Weights of a small GPT-style language model, trained from scratch on English Wikipedia: 9 heads of 128 (3 for keys and values), vocabulary 8192.
Each number is 128 + 24 x the weight over the matrix's rms, rounded and kept within 0 to 255. Layers, rows and columns count from 0. Numbers have three digits each.

# gate: layer 7 MLP gate, 3072x768, rms 0.0416, rows 2842-2908, columns 0-63
# up: layer 7 MLP up, 3072x768, rms 0.0395, rows 2842-2908, columns 0-63
# down: layer 7 MLP down (transposed), 3072x768, rms 0.0265, rows 2842-2907, columns 0-63
gate2842:119117105138117159140099163187160124104126148145107160120138112128113125142135090134111129137146131103178115097099145102117152137090137137133149124074120132121147166133138132113131066152115110
up2842:091144144177071172076147115111114112145136168095120123165134141135111128112098139152113141160198124158137156131102131118077135142140115111125119153172085140117117128104148138065158092113108159
down2842:096130145147128175132119075109132186139129178122133098110131146103094102149128119144115109134135153121106112135118124116100100139144091113151065141163136111137091109129124146136123129165122137
gate2843:116127139135157099123127103147138106128132129132134158115157124128151122137118151121132135133170128126133130104094077093159128123103149176143095147130101116125174150127126157120150108096118116
up2843:132113112156140139140117124112171111095109138120125127179084115097177109087147115149102109122152032148153114131143109132114103068168137149163144129131106121149142095112141128130188159077090135
down2843:090098108111127155079128134139124127103128101145125150165106068131126140114135130169137122126094125120135119158117119127116144116150130078118117071154127141126141126130178097135171130141098125
gate2844:153111140107153125099138124126132108136122144114133098101150143114147151152102130097135089146195142130092104083126103186093151136123152084103084068132152136105128147157135111100096128140135142
up2844:134154091115139098174160120080090131114134090150113119118158172095139115094158084137100112156146106075114141123125154112106110140109094158107077124145154121143120112105138126124123165110147114
down2844:160116074117143084158132116143146147099140130124149128095178098127173162143118140120137116101092130114096154137103124135120132156160178122117092145124123104087114086124172093133081158142085146
gate2845:112118148116152121130166092147142126160101133114141114103131135132104141070116142134110113105164147123099137092112145174137150152146149087141136133144093106126128092106155117138184093129174166
up2845:087078153093117131136119160096152085111139210120146140119119141141111146126107101095111116112143142121097133108150113157080156134112141154127157143156085137147116137150154139120097155117159122
down2845:092141136123167077136086154152110177106125091105144130129125086117125142164095140105089122142112155125134118137145125138112138103117124142105143131125108118153133154166079136132094149120125111
gate2846:099121124111106147145134117136162106131116113130133144150129145129124144159093154079115101106117130147119118120151120130088126123141157158124115168103123157153121143140122154100089127114139108
up2846:129134128150130110143101127123115137145117100171097116132141106132158153127126130128106137093134146124098122144157163126130096164117125126082096126163134069156185120125090167153149137109120133
down2846:167158118112137151126118155121130122150136130077105134140153145148146112135153153127135138134143160111135096159153183166144123125131126108132131126139145084088158145104151131124134150161110115
gate2847:093108131114097142124200155132140130162145106164107119153134156146136151124101150144199148108127082121149159136110120118115112123110148142134133149163144144148117110106159125116130191133108117
up2847:155141136122111096087128132159139161141110134147131118102095163143142121115105154128125147130137153132128091131130127140134150150145128145127083116143146151117144138140109139148119091086111108
down2847:062094167106140129111164140176144150136108105118133099173131131107155121148117135114142129128132096161154138100124130110115107140113199153114136149120160174135131114103153155144116163167131126
gate2848:142159115113133117146135108151127120156099185135128124106138115154145130167142135137195135109162172129120129120150100134145122115138149135145097150110109101131151089085121135128123127130155126
up2848:093135084112167120127118068102118113112117134095167098114137118136108107151142136148146151126139162157090127175165109110123138077095138131134151155167114116145128118123135136114154117125140142
down2848:134119134125140119150130147125104148119109113126142104133133158142143144157117154105128118131115125110170128176109106118103118186112107079130123117085177156111136094111130133180133127134145121
gate2849:092081110170096128134120118101111117150136118106136155154114101107130154130153175140157106096125104128160168108123153149124129120135175142118086096117136145133121154083159152130144145126125115
up2849:142133105106128162132117145134127142133119099120104181109162137176138138095140102108131160105130160121072117127074140147131116135093107125137166149130145123172149124142068095079178135121143122
down2849:086115181133132129144131172102135112109113108109148136123151111095130099169130099126171126061172139147093163126095141117116117159106143116149104141149119139139137135114147100124164119150139141
gate2850:120121118134123110138099111122100163138121138129129141096126122138126131137089133096170120166122124126132134136116096124133126177163115131095133151103113129091159137189130121146090135129129076
up2850:114098135113144103080157121140127139147156172161169156089145172129123125136117172177110173172144129127143184125189146120173119100138103116126120124122102106128145158141097111171138114126148128
down2850:134094127102157081109112124101182149112144141119129116079137118145146121102094127122099140139114135140118141166114113166146104117134150138118103098106123141182149207142156078199130124135160143
gate2851:151104129133107122158139116141160125155149123141159148151171083149126135144139136148133130096148133114145118121113139179146121124122149107122158125133148112136129089093138112129125116171093098
up2851:137110150149122171139088133137113122113138123095118153120103074161149141118119098128140146162136171124127115154129155101111137125121104125115135117107127107160150101176165141154099130146127174
down2851:114140132102116120155078136176152168148147087117139129154134104147095100111104134155117129103094144127148125105102108175157122141143141151128112121143142136134157125118131088139074097122127099
gate2852:114139161153129136126106114164161107143145151151121125116076147103113113146143131106108153123112120109107147125110156124124144140131136135110156110116144108132125119168147117154125110151094118
up2852:103153152103094122112134155158169105147087116139185153162098123135084153170143118110160137105082142121100157127118142150137155149131137114127114111149123141136142172138127152138154128143125111
down2852:102081137123096105137128153121145136141124130136127128154127149129117116098139141166153111135132098118096069117108125135155076145126170159177118151152137118128074151116180121138162098117094092
gate2853:142102187149140142066134129174138151151125106144156138175112137132163136154130128064096136148111145136169132094128104074114142133136131118149157120096102148147189131158132136137109116155122115
up2853:130091133133148126125143099126137136087134100123122132095136158139125146108115134121158103145160133086113137129102170141128113090138148102115128163182175111132127129118112134101126144119131125
down2853:152104089115086097127089138146147106089145148136152109133124126117136124148105141136101134118126149136168122134146131137151112124137157123124152141156169100088117125108156163069122150118142095
gate2854:124146124098135139117162139132115125146135166133118134086111108128159162128141121168148163125136172142148126073148147119171153127121104113118072152117127124108108120156148142159145129099098157
up2854:099153138110124094110109150144167136146074122172157109144086135110108132128138175113094096119106124162095118134128149119142104141125156129109131163127158106136127104135091116133136111147133120
down2854:108103095131124111113156127128118111150129139125099099142130161135142132156119150141073102181071115134104107089151111095136144061126192096082148152123145079074107116086114155098138131108118122
gate2855:145127126127121129104135143167110152125127164132174176085103128119159154137108096065109117114162141111177128115115105124106164128134134162132110150118111163134115079165166162127111104107141169
up2855:155145100141163173146111096098112114134131125145174148115120125101160145112127149086171112138154163107082146117124177146130141117164143140104102154138146114156092061134142157153129098150120139
down2855:155129109081166080104095093104136148137139126111110135088166107085120108154105107132123144138131166156108148127146126126117100121177147127137143086074152136150139144121095123099158136097116078
gate2856:102109169114158106119136098138116111120119134144095150142150145061128128136181087120168124137173142129125137116186176095126102151102107136145194150115141145119133131180134145127108125128137158
up2856:154138148149125138151165128147128139123083146137135138112159125117135112125106119138151154101104107142124164104113162166106128126123156169144123129088139145155132157084131165122122142125084132
down2856:143150132139151107114113136123165156137137142093145133110139157154087125161122136095128112162130143111132139127106092119112130097143112161130115161110098115146137136132115131188153135111140115
gate2857:146138137130141135157134150160132138096130183122171099096100129082200160106160102109115140137136124118193137122107144101076097111178172156142114127102171133113147133144114127142109120100082137
up2857:101132123143104159134136161132150129125081142153109123137179148150090084134125089121157085062160104160122107154126121150181152119131160139103144155169127156087133123123126167150135102091107086
down2857:094122128138146095164114102130139130124085168119106176133150138087077117141133125117140116105117117095103122109130135086130177106142177135182146123139122134114154154108102136123125116133163151
gate2858:155152163123118134122085119143151152112180163123079165085102079145097120131171129113100179109128162149095114063143131089174098155108118161161073116087157180112137094143120111121157122114066127
up2858:125094164110188126098124111130121118126130106156111129169113094127180110124079132113110160106139111123145141131135132137108128159131123168124131097116119149123107148184126147148124166098158132
down2858:136112121088120083085160109137140107099141110163144156118113093157124095147173142195102148041100135128122117188078097118125104136113150144113120099107133147109159102132125144133093154126136098
gate2859:138139170137134129096125136134078132159157151153139159142088112124118121147108129133134142131157197118172119089100130123113149137137100115125102107132107150153144108128112153121103137116112143
up2859:125158167124146157127115141120138127135110129098113162113058110152175075166101155111074158119123091138149124119148103101104122092153104154106118178106120125113171117150143172143142118110118158
down2859:141141169111145195141175123113149111158140125101105155168133148086152119147147156141131135137113121141221112098149162133108112116138095092171085111188063140131138152121119139141115134123136166
gate2860:143139105081101145121150119127121151136139107080129115102151102142146145127127093153080118127145148146138128098130173154175101131101138119153120114166138195111147121119183115116111101146124133
up2860:128122118178133102121129111129082120113107153114164132132091150100087153150085088151108106124116128113122127095142133071131130178144141128149116150135126172137138129151104112114101145117127133
down2860:141141106136152087126128144122155156121145110148143168124140169128086110134128102139102089131126128154122118096163118120077098122166125155122143133157130102100131121177172136055079137142138149
gate2861:100107147118128088138119152100132120117101159144144133164141125121145132106134111072161134129155103116126135115140135114144145099073118187142114116101120119125140068117126097116130131132121107
up2861:143145109140097115160139128148126078146140129112105097116119112081135165131140138155097128088120079129085171128165167148105160135138109124140130165120117138161117115126130131125104134117134155
down2861:117180124154137125109122182131134130124103110097145134128136122103136152129117093133161123096140124146097154129117097134125174052114086162126141166135159138136122097166154133080156113153092113
gate2862:105114135105136113118175152132100122152139144173078137105116148108121141166119121134129054130115112162139150094112090107151147154152165107133123160151082118126167116172112158110110169121137097
up2862:109166144124115138177104108157123223113130133108117161098154163128169103139099109120094133165165126095125155111117087167100120174131142160151125121082111144063140129109100131173158127116132109
down2862:133132118139133119113164163132112159133123141126149142120144144151165162162133098158124100139124153139131152127096129110174077172124138094130177134133135147123126117131133174097149146125129147
gate2863:104102142128131091163128135167129134130128154130107153125095137129108111170119121143120118157155164132128139115128140185086153130139152163171126165100182193101140117129125140151093147105149135
up2863:140135121136141159143154159174130144108128158133119077113117134104140138100123092122160147121111109111154087120106076108155103124163151098159110180120122169163146123145113099129129129157104098
down2863:119167112166128151155141144128127153136160123113107135125113134134150151142108103125088152120092167174142104083148126162119113063162108147140127127126149104153160147144159130139104138123150124
gate2864:152101126118140142137157104145130142128103155102145126129104161122126179130139141141115195115125173131166116120130133132144154066130109111172128142132131157110104092135115124174145129126129138
up2864:108135130134138125164116133129116175099092117133143119070146129136133122134133177120126120149099100148083163138106139135106170152132122111126120120114123123121132111158076122090138120113133086
down2864:083156142128131170112155109169144145139168099175103153142187153135096131107124094128161119106129151132168167134155118089151152150106175153135122203116141140126117085140148146161130117153141157
gate2865:149172143156121149146085123165118126153142102106127126121111137135148142123090118111137165114117101171154110114100121161152110081134128134149135151099196175151125124123130110149103072165087106
up2865:124135178166152163147118076122062119121145116081126122138110096121165112132117112099132102143163160141147132126095126097145178145145167154143082110102127159154135129146131135105119185159106135
down2865:143159119151129129144131154144153161131125105147092120155105124157143140104077133112120124139136132152138092158110116135096126093146088113121137145115180165152115093120094091111125116156088104
gate2866:182134137141099148124133174136104177118149127066126142117090119112148160143129073101113128138121185107119127108110206123085151141152120133086114121154148127109111190076116138152118123112126181
up2866:132146121130146141108101122145079116144114129151072161150161147077156110164163097181133127100124107155133128125161114092159128164104120162128144147110104149129141122148156145115125132132129102
down2866:112113118096112102156107125199120136150120182136075129136153091131134171130133147141092144139142121140153176122161118130142143151131129134173168149162118104174132071112115127146120148103128156
gate2867:191117127122097152116094148125126088117128118143156134110103182126115136079097101102117145150171170134176133085149107157139088109176102150162138143135124139153130105139144130109126114073075142
up2867:167109111129100090142086112135103102098105085130168080126106099133117086194147126082124152126134132111092104127128062159137122142128106149110089164117138079161127129117148115100111131082119115
down2867:147140134126171167143135129122122104134115114113171165133126168104115169097132083120151161152145159073129123113137165111169112137137106150099128081116142139162129142102123172116162145143119152
gate2868:092073141114144146124123130121137138136173129151125136107101142130130183130109134123108142087138149141139159107121143117129137120113118160154111164085112168107143108093178102157097122115115139
up2868:118090109121149118113160131086108124157144109134127106109166175116104108117170090123160103105164131107128118101140105161162129181130115126117144135148117140153102194140159120133150126130140111
down2868:151120154139109123126114127176130117141138125109113139094135143096079137156133117079113113117135126106132122176105135093123097139125143140110137165147165126142113180152132138122150170117149125
gate2869:107148107151093099139152166111138120138092120127178148160105093123117114121087143129136099109123151135171105123132146113105165156107162098130111118074138138130139130130143129148161087099146140
up2869:138120101140142123153131105097111117103116158122101148118147124109144134083115124127137146090087108129124149142148111105104156078139156116131119085111135121119085127121124091130104133112147175
down2869:107118092144126071139119165094083114124130133135096103119113140134097119132108123101144098163175161132153156139141110078133132111135130133134141112145156101160167162182124112148081106126164113
gate2870:100101118168085119114137142148116124158120172156106112090125113146116138156095100125120120117051149110109122097129131131118143118159154104124149140161131135126140086145135126099149115122122088
up2870:144150131069139129113147131149136118153135143186153103128092147095108136129133119139175123111117127120099124155071092093107151133140115142144110108169121094115155097130096100088161144149126085
down2870:142130121166125132118132121111112134136126196056148109123115127126115095179100110090146109155101108148131115136170124113138108114139169101078119154098139098090134142142124123144077139138149133
gate2871:110137139122084127133107127174136160145054112109084135128175120110176124132132133149121141132129121105155153126128131130151122102143122121111091114127114148095138157155112121147139103058084129
up2871:135137123119133082106093078120125108172115106124130155126143138101135124124134120144099138131099078116138137105134118107096105143139129107125153096123144104081128143133106109175113063084096142
down2871:127152125161108100124150180160081158141148111092095142136084095144113134090138130120115124080156170123174127065135122126135124162109129153109106133155142148138144118128122136161152149132093110
gate2872:090113147148121129121097110125130152140158096129152164104126112161139126143201133108083121122125141118142117100130123144108129179142095079125143115134173136112146143124146094150138086128124120
up2872:088116153074151141182149128124058130123130121151120185147123089151121154128106108134114099083131186117139095130139131144076132128097109126090086103127098173063122139136157119102126152106159114
down2872:102155166106111194141128112101141127098114171112128163134175097169160127107168118123142123130111135142187084114137136139145141141043118126096093154121115144113109143112166157166084130104130128
gate2873:115116143187160124160113153137118133114168128106109149104144104137152082113107108089119104109152128146132160142077148130112110143144157118124111118100121165150112157124114130130089164105116097
up2873:131099132150161099112136140129125124103148110121117133146094089158120157115155130140143099134122124128074129135106126113099118151102102092119109143135160102139144177127128167099101138101108101
down2873:107127099120126115105160094162111136123125113153135157136155147112119155133161114162163075085129183122105114216128100109139129104122149135105130194146145118155159127148119119144100148126102126
gate2874:131096140122103120137112141126115109184153120112149092142147178105122093148138204118119143092120099116126132108103106155122148165129094115126133069089187171176159126117145161104122058102135079
up2874:107126145083126135143123162110130091122143132130118145149110106112129129067138102126173130168103129115138083123150145134093133137140110158091145115118124108117123118151112137110123111138171141
down2874:110099112154159120145102137105094145109067149181118159115125090179119123116108148112148117151104182159132105032123154121142159145116143149131090093121104131128092129102147100161131112144147148
gate2875:144153125166097116114112066169117120146126121112116125136110170132148109179139170133117074134109145130110101134114112118125135154125139086141095145127094073127126116164101096105069094146121104
up2875:126108165128147140153077118148078093115119113165105106119099092134162140127139085125137128135139123130153187141117131098134162117135128091098143136139133104162127086108075164090157161123151148
down2875:118129107148159111100094117109115135126161138130114138112114118151144139149136085082106146137114132084110102110138122088126134131138115111113155125113173117138112127119098149088117169144155138
gate2876:130134092106144134155148084118145148162168138087135162159115129117114135102119154119101117070145141130116150111145152121153121135109109104095115116129145167134151097118157147142128138148201099
up2876:119123096183111142148095127123102135122150115127159099118139125130084109114150122161143137155132157141173141152168161186130144105158159099140132110095140132123116126134098172074120165158146108
down2876:119163097110079146120190146107095136132114135114123172108129169131105100141114155142129090151167123142115120057126164157117118115182106191121102108116118112087168136166138139113114124106107114
gate2877:141106148136098093102132104118119080144115122132111120115155141135136110148184136147123101090135118169134104122129128152140116107126149112130130169151102099169093121153107167120098118145150165
up2877:101147135102142176119121183105118131127149111113103133114133109158141145193125106110133104140100135107144143112126109153105150136079109128157150163119123103183116138102157139124130162135164157
down2877:135114140189134100147156127095162102094148113123143122142114106114142107119134124144127114101143155155151105090119100171129154115108122129155109142155107132098154105118159116110094133131138103
gate2878:138105137163147155150144100098080091155131142143101190149136118129077144115136119099139100092169132143146156088116082133152137133148115143112167145135093094106216114127119138110119105131150129
up2878:141133114120120105145073126048117146127134105099136145102134209152156109140117125131105086159154141152118101148106138182113120116111111143140127119094146143125151118134120117113146093117141091
down2878:111162120133114112090100130130081151115103108186109159111140164121108161140103123131101128117136160122143134166127132148108136132103133099108150120143141181138120143143147141147111129137119153
gate2879:105096096140125142145160115139122110120114152132120134147159111110179112084111099115164131123164103138114144139147123138158191123121115124119148125194122159133156152112132126103140148136175127
up2879:088126145127135115119139092155104113103160175144110094112131094127097147136132118125127145090122127120113111157115123123132099117131141122126096134138104108141124094111155121140152172145144146
down2879:158126142079121093145123158167120149135106131127118143143106192089135134146132115164096100125134149142152133081149127100137134140085108143125099113126147133134117137100132124148125090144100121
gate2880:117126157143148107146135151154129146114132127124139117090134103118138079113136117135132151127150150144092130112128091093129113139143134108124099147118133120121108098115086095128116128107105140
up2880:114128099127109149139159164114081147149114128102131100056161095147134150142147102099140102133113151134161133111130138141118112155133103135113116150112127082124145097103116180145083145130109162
down2880:137084121132109087078114154130123142120148118093138121102131107123119150107128139099155116138113118129148106105156167135092094142113105129097131184114124143106106113110135194110142108130132128
gate2881:133114146140155119098103156163104137140109098140114168098143081114122099096102137129145090046133129105141153096107117132156148125123137123138128151145130169134125116132139100108142107106162116
up2881:095158124129121122125076168162108172118150129137099126130088160132167113110081152104137174074151128088088113128119114098101126161145132089176147136168083168141155134114157173160154111154125160
down2881:094115124128100125113116139100160149134109079169075156200081114105120156188141142148134134128138129175114153143113124115153106113157141144171115148132102123122149128138141132062105112126127115
gate2882:139124162086116132146095134163146158125068133146096145192104119122168116179101125142161116157111138120122112094085133120120136121097158115134129164162104101133143173145125120120114090123142114
up2882:118125114128133097147110131122136172111149135097132145151153117133086134111137133097130193097091123143123135140170117111119119122110140158140127098105121133108122134075120142145157137122121099
down2882:168105133123147146089120120134112110122139105134123132136125119126079124130147123112097133144138141108109147120186145146166135132181131151160118119078138114139130082127136140132143171091131113
gate2883:129120121138086130147130129137118127126122106145122140157117117092124112160118130130134136111110124137128184072144171127162139123129141161133166093110122141172133135141136121142113087113115145
up2883:155084116136147143131146104101162117103165115117140113126133124125144135152120095047139136098160148117123112119147100140089142100151085130113148150116087109133154131141165157158169129158120119
down2883:146135158164140099142144153127133127092088099123168088092139117163119120146114091142105148122140105071102136159150156124133118129122066101080142148159111136152116125135167144153156131134095133
gate2884:103126125116132122097119069132125098143109119124085120123104108116124099119116111150104115142121148175163099099120162126112081146111117097131125138117148104133128174120145142174127103089117117
up2884:140119136117126124137126115130175150159131143144105141143105135116164091108145145135170154143086156155138125141161123118117100118151146151095138169130140141122116111104151110107174141166105131
down2884:110164128138106152129089160116145114118215087127125150105119136188132129119129122100106113130115138172114107147174151116112154133109157128157153139103084097114092185084165123123103179128115166
gate2885:127178134135142111111137147143158082129125127109113143143136131096137142136162134155140135131126135130174137150135138112150113146128135105129093136140077126114155157142134124161131151162102103
up2885:152121148145154136110140082081143128129127076096096100124141119138115194142127132136128068187136138167137141109090130109140130109138105112113169176175131103153143131092134128120134192158147151
down2885:119140134137142097118136120118108099125142103115155127097124132119112102137119083182135137128127103072124075141131136129102118096119104128156117118119139101148128140134139123149129083118133140
gate2886:120112165154121119108120149115103106138138138145124124171113135122116156122099129150148125105140146146144082128125129089116100130129135135126119173061160160105146136134127142145140130099092134
up2886:083154141129176124118114138130136174162099122125120144117127132155126117162110103115107164136096105122073085120140128082151115113110145109117136122099121125146128150110104127116149146121107073
down2886:091188118120149081111109173103138104091106145156149101147160142133127144135098151159155124154113119115167131114122134089127074119117128171129119131161136077158147097145152106091174144132088152
gate2887:108119146091130136152092115131093095115181132113147119107166136135123125120140088101130085164162135121107122108086127170105163153141138145108088157101121128113151107107129099091152128130131142
up2887:124116143129125152159119120102199127112111080119089115131147114126067132165117105084090114126112167088138105124102122094145137158131122105081098147124126096118103146105126138162130144122145115
down2887:105117145110107099132098112145128110094129127136072107149124128122102092193125123127132121133121148155151145128132180190145136151116150139196097152146072123129121111191087150083155135144183113
gate2888:084097161112132110094129115150167149125124118129105178136132088095132096172150145128131122112136123110131112094099094120154152177107106127106096106141123112127187111081107133105173159114091094
up2888:156165136093142131132150117109149131137137102102147152118137081118160116099143127148131097121130132153130127130166185125130094103129140139134115096124160137122113115116175096161127138180108116
down2888:169106122139132189123100100112151153148109104151135150121117099129115149106131142104156129116122113163184090222137150144108094106121081166093116115107130171093139116123140120116121127121099121
gate2889:106099128157091146101127132142121149128096114136144157118147110098114120131159102078131102145114090136081136128113162155077132167136131145109114118123129104162108121128100118129109118144127162
up2889:096151137099111165146115161107143110120141106131169114071138108111121138118111123121111110101104093145107131143091116108147117147113110152142100197129156130160128141125125092178093151179123131
down2889:154125138093152127144112121122118092140152109167106124131122163116136126153102135163119144115143165147186108133120122135113080083120063144110123141150122104156114079130121089132098132128120102
gate2890:116162138154107146132108145131140113134162112127110130084116131182133167103115115104164170158155162143127194129093148091114119155175098165116101180100106125130152117102111138150114125096138112
up2890:123126124097143132156146129128105095130126107127104155120133120120132108139109150142114109128101105107137104095094196125127118144112118064101106151150137182140138100131116113111126140163148132
down2890:112091125108131178151121151096134092148140130132148121118100167134137148132114103093162125113153098114150120114108145135083136129136122114099117155128156125107175120141097155069140118113164134
gate2891:095130181141123117131114128173115139145123139155168137098168084135140104167162153126157145122105096141144125112140141121166099123124125061140129182112117120103096116157127136156132148140142163
up2891:134144150135103108142092134176140136147139096154170101141128145121121113077107101109110147130151116127117098151102154146119125132156124154117149083113134125102154145126164146125126118120110092
down2891:093124096138118107160144125137146110142171096105154152141114106165104105132136132146133141163170128161114110090127120140107099134135118109113130089147137129173117123121110155108058105128104131
gate2892:146107140149083150121125103131161113135147122104110129099113132133155147138112156124081090121133103147104142114149095115128104146179160124110130141091099133129164193149126093123123124127078125
up2892:122146150118095076085093138132165126122087157095152124120142141144115082154108121127129122078165113113144138134119136097121115141146101121138123131174117150126151163176119133145153131089111138
down2892:114148136111161089115139120125143109106089132134139150132118099125152154116100115132134117131124126130094116126112138124101109113132091130127132143112146105120149119110151105144105141134119127
gate2893:106097101150095088150073139145127148147159128129153114130154105111149128101129164131120138120172176090125113098087075153132124141173150175122116115065133164111148177126130118114137112136087096
up2893:111140126113146120118146141146141142137145121140154151158126110114122124117101163118122160132128124113097118132128143165147123106150127128108148138099062133150127149092150131104123121133123175
down2893:126102130137174125103140097115130090126140136145108113134151123130122096118123113158126164156078116146113134042091099156097167137111150109138117153155106057105099103123117141126114135149131125
gate2894:114129112125118126158155074167116147143123178165147105121099146151171157106166142118133096135202135119132135104144165134203149158161110131144130211137133097085148140115133081132143121076104147
up2894:139104170147103112127125134119170111121116106130205115087169158083050118123109144124133170093115118137091143130175112091072132115143160147105116078125171097125120126179112122128157157142136107
down2894:139115153128108097105149124157133117111150145160194105106122132114114126141123156113129121099099108137097124168155125091126148120147162135118185109118157121122106132179131125149123153147128081
gate2895:132153151147156133173140143154139142147141120115169123109121105097118142128145091129107102126092168138167119096144143164129136125136124133098137089175117152093150096122093105150146131088091125
up2895:119096176097080117104161114102099135124113122092127138139108116152104068092102099116130118111157120121161096125110075086135141126113172111131112116116114142143155134117127158109130098117127113
down2895:139126138123142122121149116144159120158137146109111146180143152151106102143124113095156105125121130143176109099137132110124103121129157132121096068126120161104138129123111134154099108146155095
gate2896:130126130133138140085117139150184107128084157173140126111167102108134135158127182144184097116133105119127111107166122138144126144156151142136148149083134109104115122148124079143138113131153146
up2896:132125121100130146087113139139121140131127107121146155127124111129166151105104132099119121122138147124098119134119109129101120138142158154115093122096131116096088103143118108131184120139126114
down2896:134125141114152156116166120106126123149135110106173143126126098120106131154150092141108186143144114167176133153083151115175126102122143099149134073153135129089150122109092164157103140144116118
gate2897:139120150132137115175136099146141119128165195158156172118143116105129113121126128106116159119124183144137156131163129119138101131124137095107064135110150147146132117156128160184140084102118144
up2897:133105143175120131102128129115150094088132126120121151125140087127101100131087139155089121161125100089101112146124152117110122141128128102147052168109149133137132129136141109143107139116152120
down2897:139121123085148123161106134112113146172120150144116108102118131122125116149144140139106134131155122166151069152102114088167137093152143137130110156133120140102170109099115118121132120169127143
gate2898:067123133091078138094100154166142119141156143129116101116112131140112148150157146150132122120089116149153175067114094125096131083143103107132093183136160135154118093151113123169129132130099128
up2898:102138146107127124131110142089171129129109106122142134164162142124121118151078099158113099150153135138150122115111125151120091106121110100125150131128200148133091102178130166148110186135114119
down2898:126111121111142138094089139096101120112140145097131097149118146168121179117102155132097128126125086099138138118132078099132134144120120155109077150121131107084139144141112192107195133129102095
gate2899:114138138113113112169163137127095135154125141187167170122146107138184160142109128116107122118102157138138125104162162097146141143143167136116116112147115172113135117104152138116097139104120114
up2899:099135122120116143170180127086088105110110112157191058108141107127098127120136141092172130095128153132099107133136132104142109148117078154112125125134144125170171143121180148074134145155128152
down2899:134110153164154177065117112107053160126152141108128109151139099123136135103113109130163126082115125095132082090157131150152130156075106146133145165134098115154152139106174141136121122115118102
gate2900:129119141151121117133122134125135121163123111101125112134176174096109144128144137109153100129140133114110109106073122129146132126139138134130097156140124163106133142057184158143128107123095136
up2900:086072128102158155114153137157128106113120133123141137155142169079110109144137150089133112129162083135122118098168139169135144138145150152109118159145126138109118162118151104107134112175100088
down2900:111107124124106129140143164120139147132144092091060133124130129112145120175144164125143111122138109092079105141109138156129139110163117098113146140108152165124145125123176121106108142102171077
gate2901:149099131113118141124099116139170152136117176111125091118162139123122115156094118126149105153105150140113127087144119098111104130137082099140188142118146151113164128112191086098126174098109110
up2901:128139150126132131151155097144153178119086129136073126147142111097121125118112102151121148120115137116164152109128096091124150112128158124119151126171121141148152126156157151124116165102120138
down2901:156179153142161133116126203161158148128142142099112126100166139068165131082088102106155176117179125134162147108120105119163108076132142168095077138149104110175125091127126119093123093122158153
gate2902:123118117130101142165090134136120112133118150087114144138097123136153122162128140151123111126126172157175114107106128130147155192115165180124122179097172178155189141201154108115112146103101106
up2902:126116147102111135165105139115127131143132127155118149131142085156133099147150129138161108166068109141103076145099103170095109137098139145121146139170146118132131143102114114075188143159132122
down2902:118144141147127132133094193129147145130170148124109090133145109124107124169122173124159122143147114125098118103123104133150146096159106126134176128117140120118116130121100139129122145114076121
gate2903:168120151155160111131119162099146151113127134132110110125126145129120101127119161131148102117130198133130115098127152158121103156143125094146103142143115176133109153142140160150122130092113108
up2903:091114143130106116101122184122080128137118142120133149136117142116138130118135129092119154134151144101145133146125081126091136102152126109136111100136136174120115140142122128121100145108123176
down2903:117153110102143060128154113136142143118120116145173127095108152151110124124153160134106112115097085129138099126125137105169135131168141132135130144088163129115116100115167125123125138146117068
gate2904:103116124155142134153127121133134123160126151136133134153113097114134135135148103110120134143119101156107230090109108141177128103082110136146143173121101118114119121111140096173154130135112172
up2904:106150113107161154113151133112153180113113162108118160076112116139141174142149098118098125160085153115104156120116117084121131114100147109127137164123144168170141164131109112123090137123186149
down2904:140139147175112099083119141138146159124143130094130120124175139129180121146119111146138126128137094133131078160116134120124124155170148164126122109118110116174122107105115135120111157128144087
gate2905:123099140193114160110145171139137137140146157126092107132155111131134113137158153160150098132095125140074141109143152131127145200168137101114152095097111091143163112113132095114136115152140140
up2905:142141120061094106116129107119095113140145101111113124165149136127116167091153112150113148081175128139101149123094182116131143094132092146121120118146119143105113102147138093130130065129096133
down2905:119124160119157120141132136126125158128139163147109090123120108154107129138157124154129088105130101121114168109113134111126079089122120135107132112107097167131140136124118101142166149110071141
gate2906:096080156139100098072128170118138153138140132150191115131150118141147127182122127145127132064113132143103113105182134132145123155173126132149124145145140148108157151127095132135153102145171129
up2906:119111175110131174133083148129129130150119188114095153093156088094141100144121117101137137133123122124069118131132125070106137155102143093128116119133138085112131114170117126087111108076146166
down2906:148149086143081109120099127152135147153116136147130147141124161157103178117117121129167106132157160148137135025126151141140133145146136148123105118183124123093146181132129165119154098150087165
gate2907:125143133102131148083132126094139116189163169139179104083116116115111119133140097084144119050127182127126117030134169107106150156126164118165146120109145126159162133094143126125124116110115101
up2907:126145123130095127164171123108125127157126083087107132129100130149153181117147116128118107118099126155185108111094152157155099121103076172159129087126127126125150132105171143131165081139130155
down2907:119114134113159169143154121158129130147124145127111137130107202139141112122111101129165133106136110164141160174140131127162100110136148151121159132103109105124092109151144108091106136099084158
gate2908:133115138090141092143118155136101108117166111106111128125110099093147179115155105112152133141072115165158125076100111143103120116119153106127101158134149156124108166158097110143132143127105120
up2908:136143164081100129113169149163152140124094109107069085115130112136106129169158082165118136143111121113108115126121160132145119163101179097100143118127158111143120174110122142146159116101109132